Weights of a small transformer language model: width 128, paired heads.
Each number is 128 + 32 x the weight over its row's rms, rounded and kept within 0 to 255. Layers, rows and columns count from 0. Numbers have three digits each. The size before them is the row's rms in percent of the matrix's.

# layer 8 MLP up, 512x128, rms 0.156, rows 11-65, columns 0-127
028:130147143126101112168121121121129103094136122138128172120160191099103145078151112171124095146195127080120132123137118141063136094176084147118027089124161108103064135123109150129133138209130105151093134082132147104095111083131097172095055137182166148100111132183136171156092131064188118136117073110155114132120118132119111156127090143174136124078116073152185158134140147144126045155116
097:154170121097112153089120103114126126110155125104204161178183171065119090094121122141142151183140173131118087164082139121045070100170106156100146158110169172101159137137093114160147130148166125130120121130073147114079115089105116177141089142153133087146090129193058144136154087144124116204167141086163150158130106083073147110145129168094080086099125163110152082149136169146123142169116
048:164118137090087097181114105147123148104134084056196191148196118130112176099147083166100086136103160131138110182178087094143127158189133141089066129149142144133178074149116103126111089142145134132088146074129128099143141105117085135147075141125094121148122138102147124157081167149150125136115101155106179089093135131095151147147053186165152118106130109098139104177091185102185143185156
117:119162093098097131142074161139148102148147140139119126201153178077064121118145138157215144134136125098165119097093113121045118108148070121068123124135141139152111125115123089120137083193144125198143104135099130127110134079127136107038116103182096072165159138132067107129157147098145113156097159094170144170111114157030102107136115199150125125127099119118137144121142112181159126114140
094:145155155164136122165146107182093140131092128126158119056206187126189141072104106139122145145168046092068135089139147078117149132151153160111130074138116177125181101159089182197080129133146144101136117125133112156132129144149150125130101109098105111130125129131120154128108098119137148117128092101153075099147191135131194128142080094097161107103146033115169136122141110132168034138127
094:093106143125128119076119125118145128102123119188105123085171099104148085130139062148108146130109147164122111135163091153093141116115137185141102176116161183064089200054146100120091156146106135150132091123071106141159115108095083136100160066087166118150136160149094212078131087123151130133164101095134078059116167157101159123170147120132130156163152111138134118195200153111101118083168
097:120163132077110149099117154144161110162199134123114145127210184131116094086133101172121144133106133110093084094119135107085152088130088129123113112142131143140121183107088112100134095218117108169112105141096175093109108075085146111060113119171097113195176141109047106119150143067130118122149085101168148183104090136055093122139139183178171138091123133133145133088156143133144096120087
121:123155106111115111212129132118133153136145135082195168141197167113113117132135135110131094178134102101126036125145146105036130094083103166150117151183131156161176127080151088130132143130076143126111167113114127137107123097136098109132135120140131117136099120127108173111099141130140167117114097168139100134194200168044144118080090110153103072129198127137134061115129174087109147171175
046:164144113131075096158089126168091110128136147080164139175142167055133168123131124128109160134185142084083098134119091137114120083149115112076106138167150100114118129135081132081097135186096089079113091104109142055098099105159040157092071134129150136115110078119118143151117158108131116167136067084132116122162146135091186181162115177117106102116178093164214147112174163138103133113141
116:085117105056071089124169098145172129119164086118136160142144130112089158102134115130103088089141071146106109127122125180119121098111104134111140100070132080161100174180126140165159121152178140103103143121162196025132124108073113121179130091156136174113107124160101141131148141157180167098158131142144094123132112078122182142133089107193178162110128072136127084128159174119213112165123
099:117105158132143129122019177041125128126105078172165111134160128166131140155141095128135169136138126086159179171144121103165081154133165127142137112141102055133152122083133116056146079135096129158103157134149154084128061157105101115101123182072202105057144130096117093147085156108096067148115119151140149140147125134073118130144126103105127138146121147139148088164136172167054133112105
086:092153173113146112144085126111092078123082143156137135096190154157130080140125161143122086168172086176165079151128084133117160073147121196138110162085191174084104152098145076164057126131111084122152079124127052132128093113120130140135145100060159130092082143149155188094117116156155091155132139089174165154155109160072125124147117125150103096161159118138144097146208113127112118090133
088:117114135124127160122130149136173165171148080138176105124161167092146136119106173175134184112146130099079119151113123056137102139103125124125111159098090137160158156106162102152128092161147144105123145068091134118042081133055186134107037093125125082125099132130028134120133127153171114208097132083150100139066082103119122137125150157161116156078185109107152076114118130127115143140159
114:152096051115129073123117080106181150120124084117127109166106105100145129142114086153145116177156175145103112097179090138133112160165104168116127155170177090105096121117132111168075101155133151173112097087092142091098145130138103128137064073189149144135141099174157147188108109039136114125199101048102150148155143114133140196168141149115097072082130142116130126131131170161129117145186
098:095174102130165157168136150109169116147128120078126136114102121153130143137164127106116112141105046125123165096115142094104142144153116121125129131130113136096144108129077129157169115189172106178102145132117145130137140085110096086107146180108060167100054057144060085156132156170117191156104103181140144181086172168115120094105048209174151092127097140160163097140156155117108081151098
115:133159113140043110068147144105141160176127125056153119128172159074126157126111158107093148100141114062101146149166121172129129095188090136086115165118160062136101113119122106189130106131167071143138205149098137110149077123146138109127091150135144105147149107098093203176095147095116114176132079158157104181095125120105130126190129161161117100096172114104136147124192187087147116161123
097:104156127189153091068154124130120111128131129133130161131178197102129140124098143142099136194183152113107168141079112108150128119161145101136141139157136124137133150141086142207122083130139131099101117155123119111104076162064134142079076105183093163076154087173092129121164142154165081118122143120151124171120094112108177098185078114186119138010180145168125104087151133124171121092151
101:108224127124131164098107155096142174177143142120183127095146108119125130110105134111118132124099126145156120195194119097067092082119074128133125157132136158152124100135082131166111144133169091153139142164066133065122055139094117126145075164110131120163170145102114113179046146139119122181152072095192148158208173089103174130116098153138118090104141124160127135094135137166168106126166
121:170097165105134105150146102078086165084152158115151122190110149198168139119132082109135150139085180051145120072119108080103115156132111158086128144161117122076096122112097167111148174168184103154114071142117112093136127079137106150128154155140122101176130117171124155181135118117117176186170127160108053127124100157126117141152114120089099088071187128081197137095122167115094138143187
125:193140069107124098125113108092124137174149087119106142158142119125096210165145075198142145122135130160168101132164183143112147102166132105088112165109121095070112111077119074150152112173099099182107154112128123126164138130117140159143084151140171126141141155101124176193100132116072112109083079173118118125106102150041120100111143143096076160068098092139125137162181134116061121072097
092:163107091068118099085098097104124064103150105078153097146125164180130150116129150104114109147150131122129169158180221155134137130144151078158122116065127033093139078141143080156096137137140116141110081100158127131134104131106122138116137114161157145114181048195101087130169097134184131143128157139162080161114103150132176109077093099106095098156156102117146111121167085121104108155203
094:178123095156110094093093114128178123122109128099142162124127130147094107164156154177185140141146079130113111112153180130069077071111065138097148132141148111150129184124160050126075102142119087171132130095108125164124128116138107178078091057178202132177119095111147121085129113125143085113109067170144165179122068187091102160122123099132183139143109126167141130180141140183117147150098
112:201109143143119136074134108098145115126146135100138118129122118133162125131128099151097132129101119084166181159118093063121130134079102193093094167180136147129138201085155145171133099146092110095151165184127166089140116088166120123140066134102133110143128168129112203230081102110103106140159108169129157096110093111090153122133085131128130151156172142073180075105138206122092090085143
103:120172127165099111154137137152114109094129149132147140115113146122092195087153067113132111107136137069131035109128121115061124095127092124135134163183167147151126122154065143135117153149075093123101075121074067071081125107160148130130142088154136128123127138174144154134126137066143165128142085092129098141158190156112110131145084123137127086131119132192164104157197176237097152107156
108:146159153152101146116143124158120111128121121035159139069137134138123106111114110134134091077139048101165132125125082119149111133068159139146069130205154108117079146122117135160104126138174125118141122115157139072117086136104125177122096153098156160132146180185106125090084128183122138126103127168212122119135124132123064113143099136111185202179207128096149083096085111129141059091132
028:124156077141093152162108133137113141117184095095179173128212150127118147115162104097150135145133113071104091132165139094096087102135136149111088099147168106114136115108056126106126096191168127157093121134122154079093126086093054174152093119142143154147081038125115105135081118134130149178147092081142103131130153122075199155173084135141126107138143068121177102113180171118183091133136
081:159103123111091132138170121122126099102127144073111115161128150110093121187156091101109048061144109113139127120143152120144152099125180114137150094128150118114123168168157107157147124150136101125105133114134116133164116078097132136139168124080123157118115095197134174068143158168145180079198146182169093152131167179137104131101096108128172171147182106134151036060131164057163105191159
102:131126125171145122176165088167145110156183101134184120107112131160158106123100134197142146163164118026107077085141100136126078128137147110120116128120085163143130111174116157111144109140164107172029135067124132082083074142130140154074117103190143160161115129120136140139146145151131168153146152126138052113093132105059143131152110146164129156091179162120139130106126120148196055099154
116:125185111163134134159142159129085126101139152125125115156130132140119210097193083098126134133112099060157074098114120134084132092100081109143097157179173129105111137118081131145144151154080052090120081149049124061126133055138164127130146097149160117102081127211096157138133130100143168148126119129120091151137189160112120145110105118106115124121155142136177124164214185171089136101135
102:182129130135181159152118124123114119106112106076166137140162140119040160092188108123171124153205103119080164180168110146134143085112171134128136166103147154154075153134102161082145171134096100068133134059152151114148140106154077131132108130086140098133083085117134123134129108179097113159169148154141086115184137117134223134060120138075153154127073112125133153111084159093132085160094
111:168138121096110109099140131121106086162149133077113125083138170076021142150238126116089113127163096147075136092090153094147086154131135087161159096110144090116139158144129172128154127164126154129107150137101132125075141061071134124106119066148109142102104102179160088090124130093146129141203146166126117168087149165119162106132138110133154142100116112162133170182089081138205142140149
072:107090162123098170115110122168128170131173161170089101148124115170110105138186129188207163068137128101215124131100090099171119050122123141106147114131129119098157203096085130148123160197138074141138091159169095100153116071130091106116142130134159152089124125105104125131145146148134121097127122139079177118127098194103026119140091147131135146107122133189154120102144151128064119136135
119:092182141123082152148135085192139088090135098093153084091125174155181123127124084112099113084093073112138139102137124077121110157086135124131104153098132089088096182126135177115105056145133149169145113063105119061142120145097091097169148143129126177109124118185118114110084070107173109151092150151122121174120187139064144134173101118129130073161181112163181096181172124151102137133160
032:153176127110081150167123102123153119105186118143153147191201107090061160136153109163183147132161111100115086103192107128085135079154154113134106122135160113114163082126061124161079142187126101129103164081109107091122090113119100181114103077202125142073140098117125150145035129126124137170102104099174106121161125173075114160150093160151104127144100125159171136146149155101152079135155
129:103136129182119097156061161064100117107131141097143160101214158099079136096108097127126139135191069127090139108154164094062149091095141117138106100122109084173121163132097158117118131144119101112074105127137128126087169129117148186109145143128188124153129068144144101139107129089178141092092085156157056137157123123054194170114096174149123115102177105147125095139161150146125143103202
044:145194102141098092108121132130131079113146131110170169143134115112120112145136099134156111093146095076142167117122159112073115088107129168084078172135133121093174103146085145144073102219132126143069155100138127083110113075132105147071100143186137123092130105117064117139113098132108099159093066103184103112162133137102128163131084142147106131158111057125177168168131137208193073164149
089:109120152157138121148081156150151096134172145131133130141192117155142121117149110154151145126132098101168133142176130091084159112157032105140090118110099140137139162180104097150168135172111102184091075150129144108118114110125153125099069054147181116168153122109129105134074161110169172159073109112221108173142108179054142111134133123142135142078079114150139125149158128184151067058130
113:199142086153098055158109092144101144119141110071116155126116105107105119128119141112141108124108165170105143056107140140103178093133078120037110123160123142137127132191114121172104126152162108132071092071187148135116170126151120251093112130158141175156116109103123114155113143106130142121184128130132096109106095108151129103092127155093097147074130108104146186111095158091114121218121
104:107180085104095092123062141154171111123118120129124153181136097141168098161157143169062073151142134128157157129119121110138176089153076107104090079140129121106162190157115085119150128146113087138140085128122142092168079077103170117157078109121147207114106099156122132157058148129079119109181154140141137070101154171136089141145053095171137138155112123154149207176169113137142110090132
106:149118120103122052144119070116163162126113153095138120082137105150118097137103140099140118194137120124073112171194144125064127108149100203131029114115187061146124119153097154145135117133130121134144178128168156140114133119116123157154122128141147101106107130115124153176030116141113128141126164173172102104126178118126119172137113171095160061166119138084145099163157193122103121103214
102:159135147121081138089070169078112076126118121085169104145145204071099141134127106133115159117105141095116157142081153143097060154100145153138114131169176069131074158102122100045125130120112155192086132131120201121130135148121171135056071133119229109168162120152134134118093130078130122146157134130149126132158121135119113237149123138096096132105155144130113166137125164151140142131146
107:178139112081109164163185096129113140135141087094100115118171162105169115141127064152128150150206077132139104082154162138137081150172112109104126093151138130112129112163123180195140157135183152131127138077124116123154084136194098152162173073126098102095086053174116155169086134080118107050140097113135141072169176088125110125163071138099136136090142107156142155140107146147088084152113
113:168217149081125157200087092107179122101128087119135147147186125138149109179120125128116163169129111100103069090129127055028122108139111121147090117118078159129151134157173112130140163142145121098131139062118140141123071108102121170120117096122136158091060053159112127152113062125172167168096121158133166151133165131086143125103139135111112119138128109119148119173146125203064136133111
113:114135122105155097121096121164159093107129134157123120141159149119174187096187111098082107131148130080128076150157158085097145132126091155145096096113169066112115186075123084051089086137072129109142107140078117107140086068129141097148119134170143086101181140166099190163107078154145066130116141122167145142169152189106160131164141114111135085178098150158190091134127134187120131116187
038:136134108097108117148084115114102138072147148105196148148148170106126100138128126167103110154167156088157087117163142163106088107163107124104068102104119108107113131119107119143133144181161096156097095140125148080091058046121111173086079111219129175122118068145164129103107115114131110185110073106156124147150146114058134170139085173126114138092176087161200147106176167163126088130147
093:131177162130136165095091136073126109136176150118104116097122126141152100150176070119111163110076127138148123183130207126065154131113133123113089086132084072150147146165068100145084099200095126164137105136097179149109162075106166155107127135128137209162170093103050069167105121094037127131115126153138138119108126141149145117079140093157157090135163138113148141160166104168094131120119
098:126136108139126087190155143157097143151162104100155202144156089043163110097099129186119109133124143119068157126146113099148117103178127109133093117104125161148156147099114143125142170125152097113081164138126152079159116145120088131063066179158192212183107141102067095085113112128133130208134067128152132108144138114130121087129137167145100133095188083139132187115102160149151114178133
125:159153108107148107176121152092092099056163117131167109193130140093138128081119157191103137179157148094135122143202159088112117089149125167075109116104144142052171123177156151111088126137151127175126133119126112153117123121168150100135120114109131109141172077123152163172131068104092078101121127111125141099131139116103178180188029190170131089106125075105148175165136184113146132146138
107:171108135097159139115134115094131140105129115113117090118122113143074132128102098103112138128234147035093139127162154187162087147175142097138162089140166097087067093125091134100141143126173129121133129111171081112047091144156080166102133136149129138110164115125158146157098115089122119144175114120163047135177145118099136131141120144167125050191176111118175131164134137121170069143183
092:124201106165174125131186085168141158090151114101075132183149157081134131084155121092125112119197108114134128138148098133126114073104116147103153080135158112112178111133091136174121196158166121077125187114159103137124144085134077127107077084149121105124051096210106076128145103176138157142186140167129107132150152125160119114107111082140149175160172056135138118106096134157173161115124
104:105133101137115147150070133144131123152137154073135073133188149136096130147124114172167194128112136104146117131146118094133090141135129103150122169142127136134086140096126097061133106144114129185084078119143193113081125157107095144026132149107201099174144163106095128123134164112149101159077145094189076154193106113020150137104147203151095133145129102155136118148126116130089130136077
093:115130144108100084097087089087156095132132141156164178158155153124134131137149111147132127105162163137132089173196163131104174058112120123112112144117111144140163081119087076116141080167078090158111138164149098064109056072120149118100127115125196154080185104119135154156119126109099138100159127066108140107149165147092180110132134090184193089155102094189168076138139137202130098112148
092:155090117070114145094103085087154119085137077121151109129117179125092171093158138109129128065188123136153168110150161206182137114098145133107146163136178066137080105123131117156103084157109112120122154106136149121108113129167050085148073124148149111121152175143118158216131105131096095109150081101093167087095125137145124076171131120117131122143177128177190097130150152100130079200168
108:134136123135111169131154120110120134172151142075097070106117131138122088182142175136191184124127081118171156137134109113106101084137103152104146158120105122103194111142062092098197141162172073136129158141189145079122117085076092098120121170116138124142062099149056085210132131132131140183088179160121096145110113126119058116086100151092093127154150162145156153096152086129101122170140
105:114178130123041187131140082126128110112071115110134162109199125151114136106093143111131159136123111149144147085108111122052135143144070151164117117159179108144155137097122146151157168126164150159119103089115174159096116120074137179157097166122163162119073025165087119162074157150104132154115119066168168109108224109117150180116081100127131174132166149123127139171140126139108126115128
# layer 8 MLP down (transposed), 512x128, rms 0.142, rows 11-64, columns 0-127
026:172080112205156103135124158137122154117103159150159138141121152117114125131086124130138146192127140124135160117104083128168165099146115111112177155145172097110182170129127157119178146063064107093120093129146166105124172189097116120140121118078125116178093161185149117154150102089125139129205161094085136128117068087150103107162124098176061104075138225142074146116119168110092150154146
099:127125110150147137150118148107152174177112142163143195050159153159137098103121117123131133084112153187199114162101153031133219050143059136095131115132108126178151139127087130160121081112109118124115069103129167162120135079114158149116094116155130141112087108111134142156205179162122102130047168123165112094096091142150136105139116109159159139102111147157078123142162118107114150132102
047:070105158089113155077140110110129100177169144163072140084146213140131144052109134150142130107109191075070070173125097183104144133133178132160125158074101120087075121146109090111121151127107098108105156140161144084163135157115138114146144075164130127235107161117128132087186090137176142117194168137096102139159101151134107137111145118128163096107152153164109100119130096111123159149154
112:090188085103147128099144059106146177183091151146098068115128153129131107049153183103144174148167190165186158093162120118162148091112126108127139079114119063104085111097114112147130124164150141098183080190124137144121143089135161194201115092083088101123136110161153114119116148151099165106139153126112136128092149166095135132120146107141204115115127139154125116125088106078133152126202
098:112152130131124120093054162155142186097143125148102115134110136085119097084160134142108143170127145177119200153081134113123130125142159165049111147106135122147131104152107156190099138078126126122099143175168150167137216134138151135073126134139100110130157194130059113173130163063139136101162062088110165080038102121125125088102136153149114170134171145134090138137076093161097132105167
094:128087164053140136136127112098132111098107075119146112113108128155108146110217161097174124089192100110145117174142164132169139182155137151122111178146101083153178131150142067098131116081171180142145136096110099123164056163183092074144135139165066142095080139084099154120109193141117146130107184159121132153121157209124142118148172103064109104143102107143122105142116092146160124141096
103:084182144116200158089106062121132126174146126174131101106102160151122094075157132131118159132214200142155124149157082091152131069066106126107118080076120132101088130170070133119189126167161126129137115187148156135140111121144139105163141104107076074145129138133179107133099149146048107110159151162126159169098131163113155102125152142174151103117123135183134121073101067114161126101153
123:116082141133152122192061123091139159128103157090135173083162168134128171090147205125095154175114119183112077154199162101127137124169129147140054067154149145106147111082158072058101109101169181105122141148167106160126169191090122107101118141090114109144061144092135125095155123186134144084133120151109112156103145135135114089119142146180148096138124118124081141168091126109143166103175
045:155234211151087161135138148185174132087121102166146155136090134108175106078101137134127108168178113162139144077099124143149154174113165114145143130175166109129150123125134118119178102103075167132151111124117071172105163127067140067130131083149148110107126095106076075177165085102164128149177118075095181125122172144107050096139112113178116117076137115128135111136119118150127115115156
106:138128128124122129120088132096069170161080149098118058177114097134170038101107133131120147113120146089146109156083063170128105153112150120124162101119113179129133157210156132165155150082126106120188113114144140163114149142144130182164138158142142130162154132141114154147148115150161088059137106123096119110098182054153074141051103141096135105190187085125112123136052136167108118161127
094:135133057179126066156186110177136140150163146068136076154082087101128160156180150125153157097156133149087149072140104196092121146109083156109193105189173143109052090165117099167165151087177103089098094154147117124104148120138140087153141129157111127186187130110163124145107097096163165131136110096134083147097130147135106134164134105140147130085120143118084113104093080087167144173133
086:137142100085148186145105146104122073118129088130143156155121159131132111119125148124138153135167096078181149178162200132143064139125093126169112140055124127131173147104129070121154125054191139134159155107117130106188026156126147055129146132154124100132138142148156133193072172126122095141116137130151159164089143190112114129133138179147135039111115124124093129108119132133177096076153
092:143112191101104102151170103129110141095144179063099152133107141110133110120082108190083170119114157104138149114145099159050092125150138152127097123137126100155113166166146191119110166049160117175144116118124100178168109115151097119100147191067105094151172114118125108143102150083101115092161152139177149141169150085180122082130211151095070130098129088169081133089088138097129131179112
112:075181158127147151117133114124131141114176180148127162093160158127134133144108161103093092063107055144114164088086166125108153108104172130128167103145093139089135139121062153145149126120179102101135135140114099142155148102131119133159151122163104089118096160133083065063213163138127161159137123209127136165143163124150077084050123142100163193152146159170162154079108110096123110070101
101:111111055129144120157146078131101103135111138105100121102134106151118161127108173099115079183130101145188163109143146112158161176157086149109168109137149110106117102189064148102091140126127139107142108149153152101164160118128106086127038141089089178114056080135187124164121165171148113119148198124132120166192111116166175115106082088122110134141157116154198107148147043093126128173135
102:086114065099124085139157125122051150163120142141107104101114064117125152113086196131064139109161152158116175130152141121159149098085112084099176179049181070158035114136150171115119193112170078157152128175128113108131174215124112113140139186126120135125184135150144142123137143139096149106123161142118073113130127105143105142149089086159106137094127137126133134132133146149144200143122
099:140115158155191110107139196144088157166144156131102099110117131176183115127090134126085111126167125128183109140185067112095147131169164103132142128097122108145134190128131141153080143000188132057129095093143132135106116196121106117123125176127154126117185129089109136160100131067109114067172149152166141155129093098117096168109088112112095098148135158128084135153101118102080106133126
110:134171079171091100083115169138094143112100115146125123099140101168129182153085108058129098103139128132118164190135146092152107108131122113103130169080191101150161146143161097154151132106126088081064151106126075068148178178157149113110142141164200111156149191126194117087151123150139078114110180203148095123147158146115114149134099069137080099083094136147112119127123150132101193163146
114:092133144139175076158104135112127121170104144109096170160117115055112123126125179125085073149147153125096164164170100091064173157082064139111120127052147138125085092097146103119150128102146148172140098158120140218118183113161159117156151138104128090144143099061110139076148137161167139143156148137106128159194161135068121121106204071133094121156107164142152129174145117102097141080155
121:102124098088102103108097185169101077143115140208120104137116112149140094119106163181075101126162121159168166088180149103096132142156087123079178132111073073112128155127148153127102070114125164185116127114136160176179161184129122147102163173122128142162173137110187130179193138091139093134161148130146128120161136146091051102159152126137073095105140081132080168078100154111091091125122
095:118141160138153109140098085189114182091184121173144172153179175139122139078112100077088151166110157113129166065103102068126124131182170128058150123141128189092092150132108171075119151046141106162142135138079129074078152117125121103127139169138111085112110131166146158160136153155160108173137153102104131113119119067106187106097143099084106109162157141091123111183136193157116121091125
104:165119196135141100132120164134105101076120199186132107072128116148176149171160157141099118128105075148113133116056153160141156120100173116153108092144140138113115127110103125165148128067167089136158135071158107212121166156156127131157147105113092164040111128078137147116153118168147101102088100095132144110054112139154122150159124102088165151170165099109108086138168083148107104105045
111:126103079158138130120156125151104125155076073130132106190153080107085150113138096104125151140133140138135072108064067140161110193144102118091191175177105112116091129168164108202132181173119154097149113120126124107150151161181174075129075112118152077155129156103151140079080120084160183167194164106123146130130154114090108065108180134136088131144173158129121106098133126118123154071152
103:097096062130102091107137170154179121137153118128081155168103120108100094131096103160103082154149146124142171151116039117129202118113084133166170158156142145137113119116127111126148186000120146147126113088115127131150145175148130116162138090125156056101137122110127119175105117127225129128192089147073173138138139193120118123149129083121097180130095137131109085100157129163133129117126
106:111130210124124123097129156105109096082060162163120113053149072128082106081081157165134123085131127200108170166112109185148154115105114138171158115130064092120157136140145132151077161197140120099099104144146085118111152069133112124167135120116133127153107136096126166118147140146128074092165145140125100150123105092139177084125161172077151125170108199137221124115149186144151133110139
030:111182111127135134138134127133123074129149196156114170109171117157153048110061078155089093142135143147062133131148078167091179099167055115092146127105126098127126174157116133126115178020146111090138125147120146099127129178124149134164088116133172153157110136102156084091124133121147144113185124158168126154127134092114090122109124111102126128130124152129000106138164120176136162128147
092:120170138141115114066124098103185139135082149152130165116128156143095077100050084136127149186115171151069104163111135167145128124130096087087120123106162152050149094127161145135106117027200103150106156165101094125124130157142181130163135136141143134159113114102133125120099108139145153108103169104135184084084119082104128117174107112187113122091169128140082167123182152066188147120175
097:145093212161110082125134143154101100113095129132132182110142083135138093150086136238131082115172139117123103130128071126129140105176187087104108161120105116088121162141169173085145139110158088123195135116149074177114116127125112098145135135148156175147023118119100121077127131106143077134167169051147168166117136157104137127193125114120122143105096144097139127182149156111113106090125
106:125062073147141113124130185126146140143161106149090167148082113103120099131095134127129103141158134138128136138109055109114194149131058127139154175155119143140116123114155117185135200009138151152139082102103141151139181197127118119135159104161145030113134102070112123146129100116203103133194084143069176109112123155135163130119124090145082168132134158118108112095121118153134132109121
103:163132158100140113077121107117117136068093104192121128122103124082116104139152185158114113140132141137086159131067140136138188130130123159122067160126116186103099163059175102128028092178106145146134119168148118167090134102098229132187159112165128161124138157134103102107136151160155121111095128120126146155125062116122121061179113097113231151100150143109154127141101099118143136115130
103:126119138141150133153129158115099146211130131108121140120120107149133081129138119122182202119135097169147102201135135151114071180074084132127064124132164098149150118104154164087072131119130148154159178151062126061133117112121098223129155104102099102179126086118143131140117130127119156135121152116110103107085149118169155127098110108126092148182122133147038122143126084147157108028182
085:110172086092100072135134072133130155176144164084073084169200091178077114133181131174097177136136095119114112132102129110111091145148093063101152111171134142112097118117074168112147134204118165177121097196138094153154107083125138120109098121136139149152141084076091117143108203166133163118162118129123127086136201130136122101077146174141136150136153152149145148107140188078139092149111
117:108072096157137086134201134120169156167113192095135091125082161135152118135112165160138188113118126062156177090144118137075131073154135137221136106169146136139109101136114161119195100100103062160189133121125155145128130210179142112092124108096112147137130123141123121202111114111116139093104074097132123158153143143106165144108163139100101118114188139105181071163087140099148100145097
028:099130127199178106105157132137134097097119181131137141133099120075136085122073130186107153172122224119131121070090098134097161122156102079116074126196162110122134159108090146105167123072131109105156130174151118150121132180152146092144115136112158158144110145102126156100204084164159164110185126103102099128136138066093110157074110127100149160053154136201104168141148120159102118090131
119:079148137163075093112150154160122079172124093121080146140112080137127103185090170145123175075180137128116138137097134137102195110147132138128150162120124143102094138047120170103168122072147107164111134175124154108183140165164134103116148174103157124082093127148107169176129154141140138151130143127092097130136086081113096115163151043091101130163145241140087090119169128142090124143073
048:125078087107101092151156118140084112102133122136080117112188153131115124090149159104113098120163184178145140103115110133175118131152115105113162091119167056126072124113088112131123161070111124116135090147118168114116142170157151095137108124165127143161120163161205154131186091137162193116133122138060135139151205116121101164120069088095136125133155109129032154174159196081094165086150
091:113130122095155139118160143115094110128103140172103143095125138108047063039145139123146173091161116118112122146159131130155166116127099156127147100100140100161112117125116095183101165108147141142125164113142137158107211099174155179194184129118121068097117105085048123172174200150115134116114181131153101106145081112088095138103155081144157110075173123118116128161167156114129193096176
111:131129183146155174128164184121143122128088115142172101100170164177133170114148122120124089140119135098121108213106083099089107143097179151169137109123134113089146151087131100037087132095122151117175142145076126069114092065094151106154130135107131095075133153142117165125122086134086105125123148135123181156168140186100130146163129113112143111174085192122082047135159122155092148046145
105:123100168142124139160166171106144114123110150190103120040137078126104049110120098161107193124067093158099153144089144166108153149123136107172111104097123158121114123168173130112068091123122186118165129173110067165134151140148186158205158115109109138109109134130081097127107161145132136087082141108127176137067103080139113117108137184150159150187077132081170113140146134094124132063109
105:137148145150106092085125158155161139123071129132138130109138120124150149134132109092132094092066139124089111139083046145186125137098155161148157162214178090197133148183116137139097097098103111118138120071110107118142184186150125168153080145146114084184126153127111164125160156120147029147175116131130132107148131127196130136136154111108088167111185201116084135092085106154094125115092
102:121097187112135148130171160179118151140080118180086088113111087184154180152190155055092142055150107130110124107138123110112128142153165190170142090147094142111148128143118158124126204049165119092142097112136095145138161139089088105139155138179105094070178121082116117088158137145113145157082156127100117137102144182112100137121119121155185108162093115174102114062143112096172081147134
107:149165116120099111134112092188119154137135128077128154103175109119165129153149183132100121152162175160111076099096103129154145151103122116103186128123087190210113135202082116135091125090174098165143080123088141093144138171121176146126115097116172140148122148088055096114146133158155146084165129125148144100072022123167150134122126098121167174116058143113169179133098126085122105109117
110:144152160087126133123129076134141173134156143188110171109146091156136091124081095127116103144114177155093106156176096123079122111121030147122119118084126094160075065060122100142152128058079131142155148131121145105073120163090127221166135147137126178185149119127189102135126107138084124130171090118136132097143140081118114162172135142138115152147155095148076174131116193136059095127136
110:131114095137117029080148117160111082121171111104147155133113128157113091172143123144098157117082137127135128141092130197165125111116153075160104158140148134155051133115098106180143151089188106088100141162164117112152124137121103147107169138163118167195136149124145111073145120158122203095225120149132152084180118114153067121058089124112127164165142110099084168130085146124123148098086
030:122165200143113160105118049094177146110080125143111130074153140176096109164082112146126201173094141118156109123101143119092161175120142143160167147150130143132152060138054111120110084106151139168166118162077127143137137115067130080150127169119087196089107119076131076127130128106106196154078159087103167130112120095172078105143192135076101125125139120134123131136155151105180138090132
098:110114117102151115067099158080120119212107133168090115180115055179141114143136088165140154115104191109120139154209128074083151142075084117118136136119130121116134117154143154142177159165115160190090111157098089132158136189075171142090130168123133097171133158175153091105123098105091099099105082124096106190117095166155116128119171129162107149129072157099172113083123175113152145098120
102:167117140152103214140154157152159143124098125105096100097109088123111088136111129147141092119082098129140161113147112148092124176095148157184122132132183130137141104102175119077121051111129169155163142065114096117122161071092147100179213157088128109103091152155149126150098103119110136120134118138109152070164173144118079140141192134125043107170137189101088140114083097138100154069178
121:098123161153135083126142153117082120094142069128139120127133114171166190236167111145127097133104120205146179158147153109165111130133103116060122106113101104114129147160133162097173129159143138140078090075122163118198156143144118101154137162133143102131140067080166148122139105108184092110102096088072189091096120125077146135151131162156091074127100225160128145131112144144159115120110
106:096147108110148106129132090133213175141071106172156069091130116145127110080135146132084130129144136076091094094125129058064136132117142137153166123181140124158104099111092164131139122138113135174113141148152116205096101153108187209132143113123116154187119119121153131178096109133067187097113058160105105060154139142160124177126086106159118150170149126121197081121137177115104149116112
098:116092113185092087133101086210116110206082146134128149118102115189181144135163148137146202158140162167141137148142108083114123148156127102118139123117149139104104207131155182147088093112130106170088091130105174153127089073131159123088111188142138190159175135096111133184071139106076101049118142141121126119108098143075099123127099147125173088136143099114087153120141128091085107130086
095:175102111115157082128153077133113159108139110124123115130100059203117051134118147131148163063149148179162166125127123174119156118087102171087147112120136125153128054178119109127147164120142139158124148157102109186158130070182132120165078095159085134124134121100146141095138150136106158080090102124063159110106125114207137125131185093122116141126103117144046166121092107095195127177172
098:087169127127133140114130118111093135162146139167115116128121135123183213110128176137137182135141114182144177065115136163132105174096130060085076079111160108105109106110143135146091100141165183126161034174156135126115191146129197164099152106155087101160160113143149151116174073115106176088116114136138102098096117185124092199090089140165139132140121104105141117138062090130092142147115
097:166151093152123100161166180141101156106083118172105133121128144108194114161104131128106125141107181083107101124132170081120151134114087187091086102114116143100148166083098138097151136058117119163161068157107105088148078166116168156172128080166128176144150130204118145093154141168170143175157133087065096167167127170092123114191137124099082142134168159126076092113147135135097123065093
115:111110100081124128142136161112139084171089156083086104161156094171103132093142156128161156120127128148121079077078108141096111200137077092052125150178150140083149117186135096203140190169077165136125061136133175120147099151125177106070084133106168110175121116123119122129075128103179172157139093157118180146095133119135095123114139162134093137127102126118137116119121164137122079196063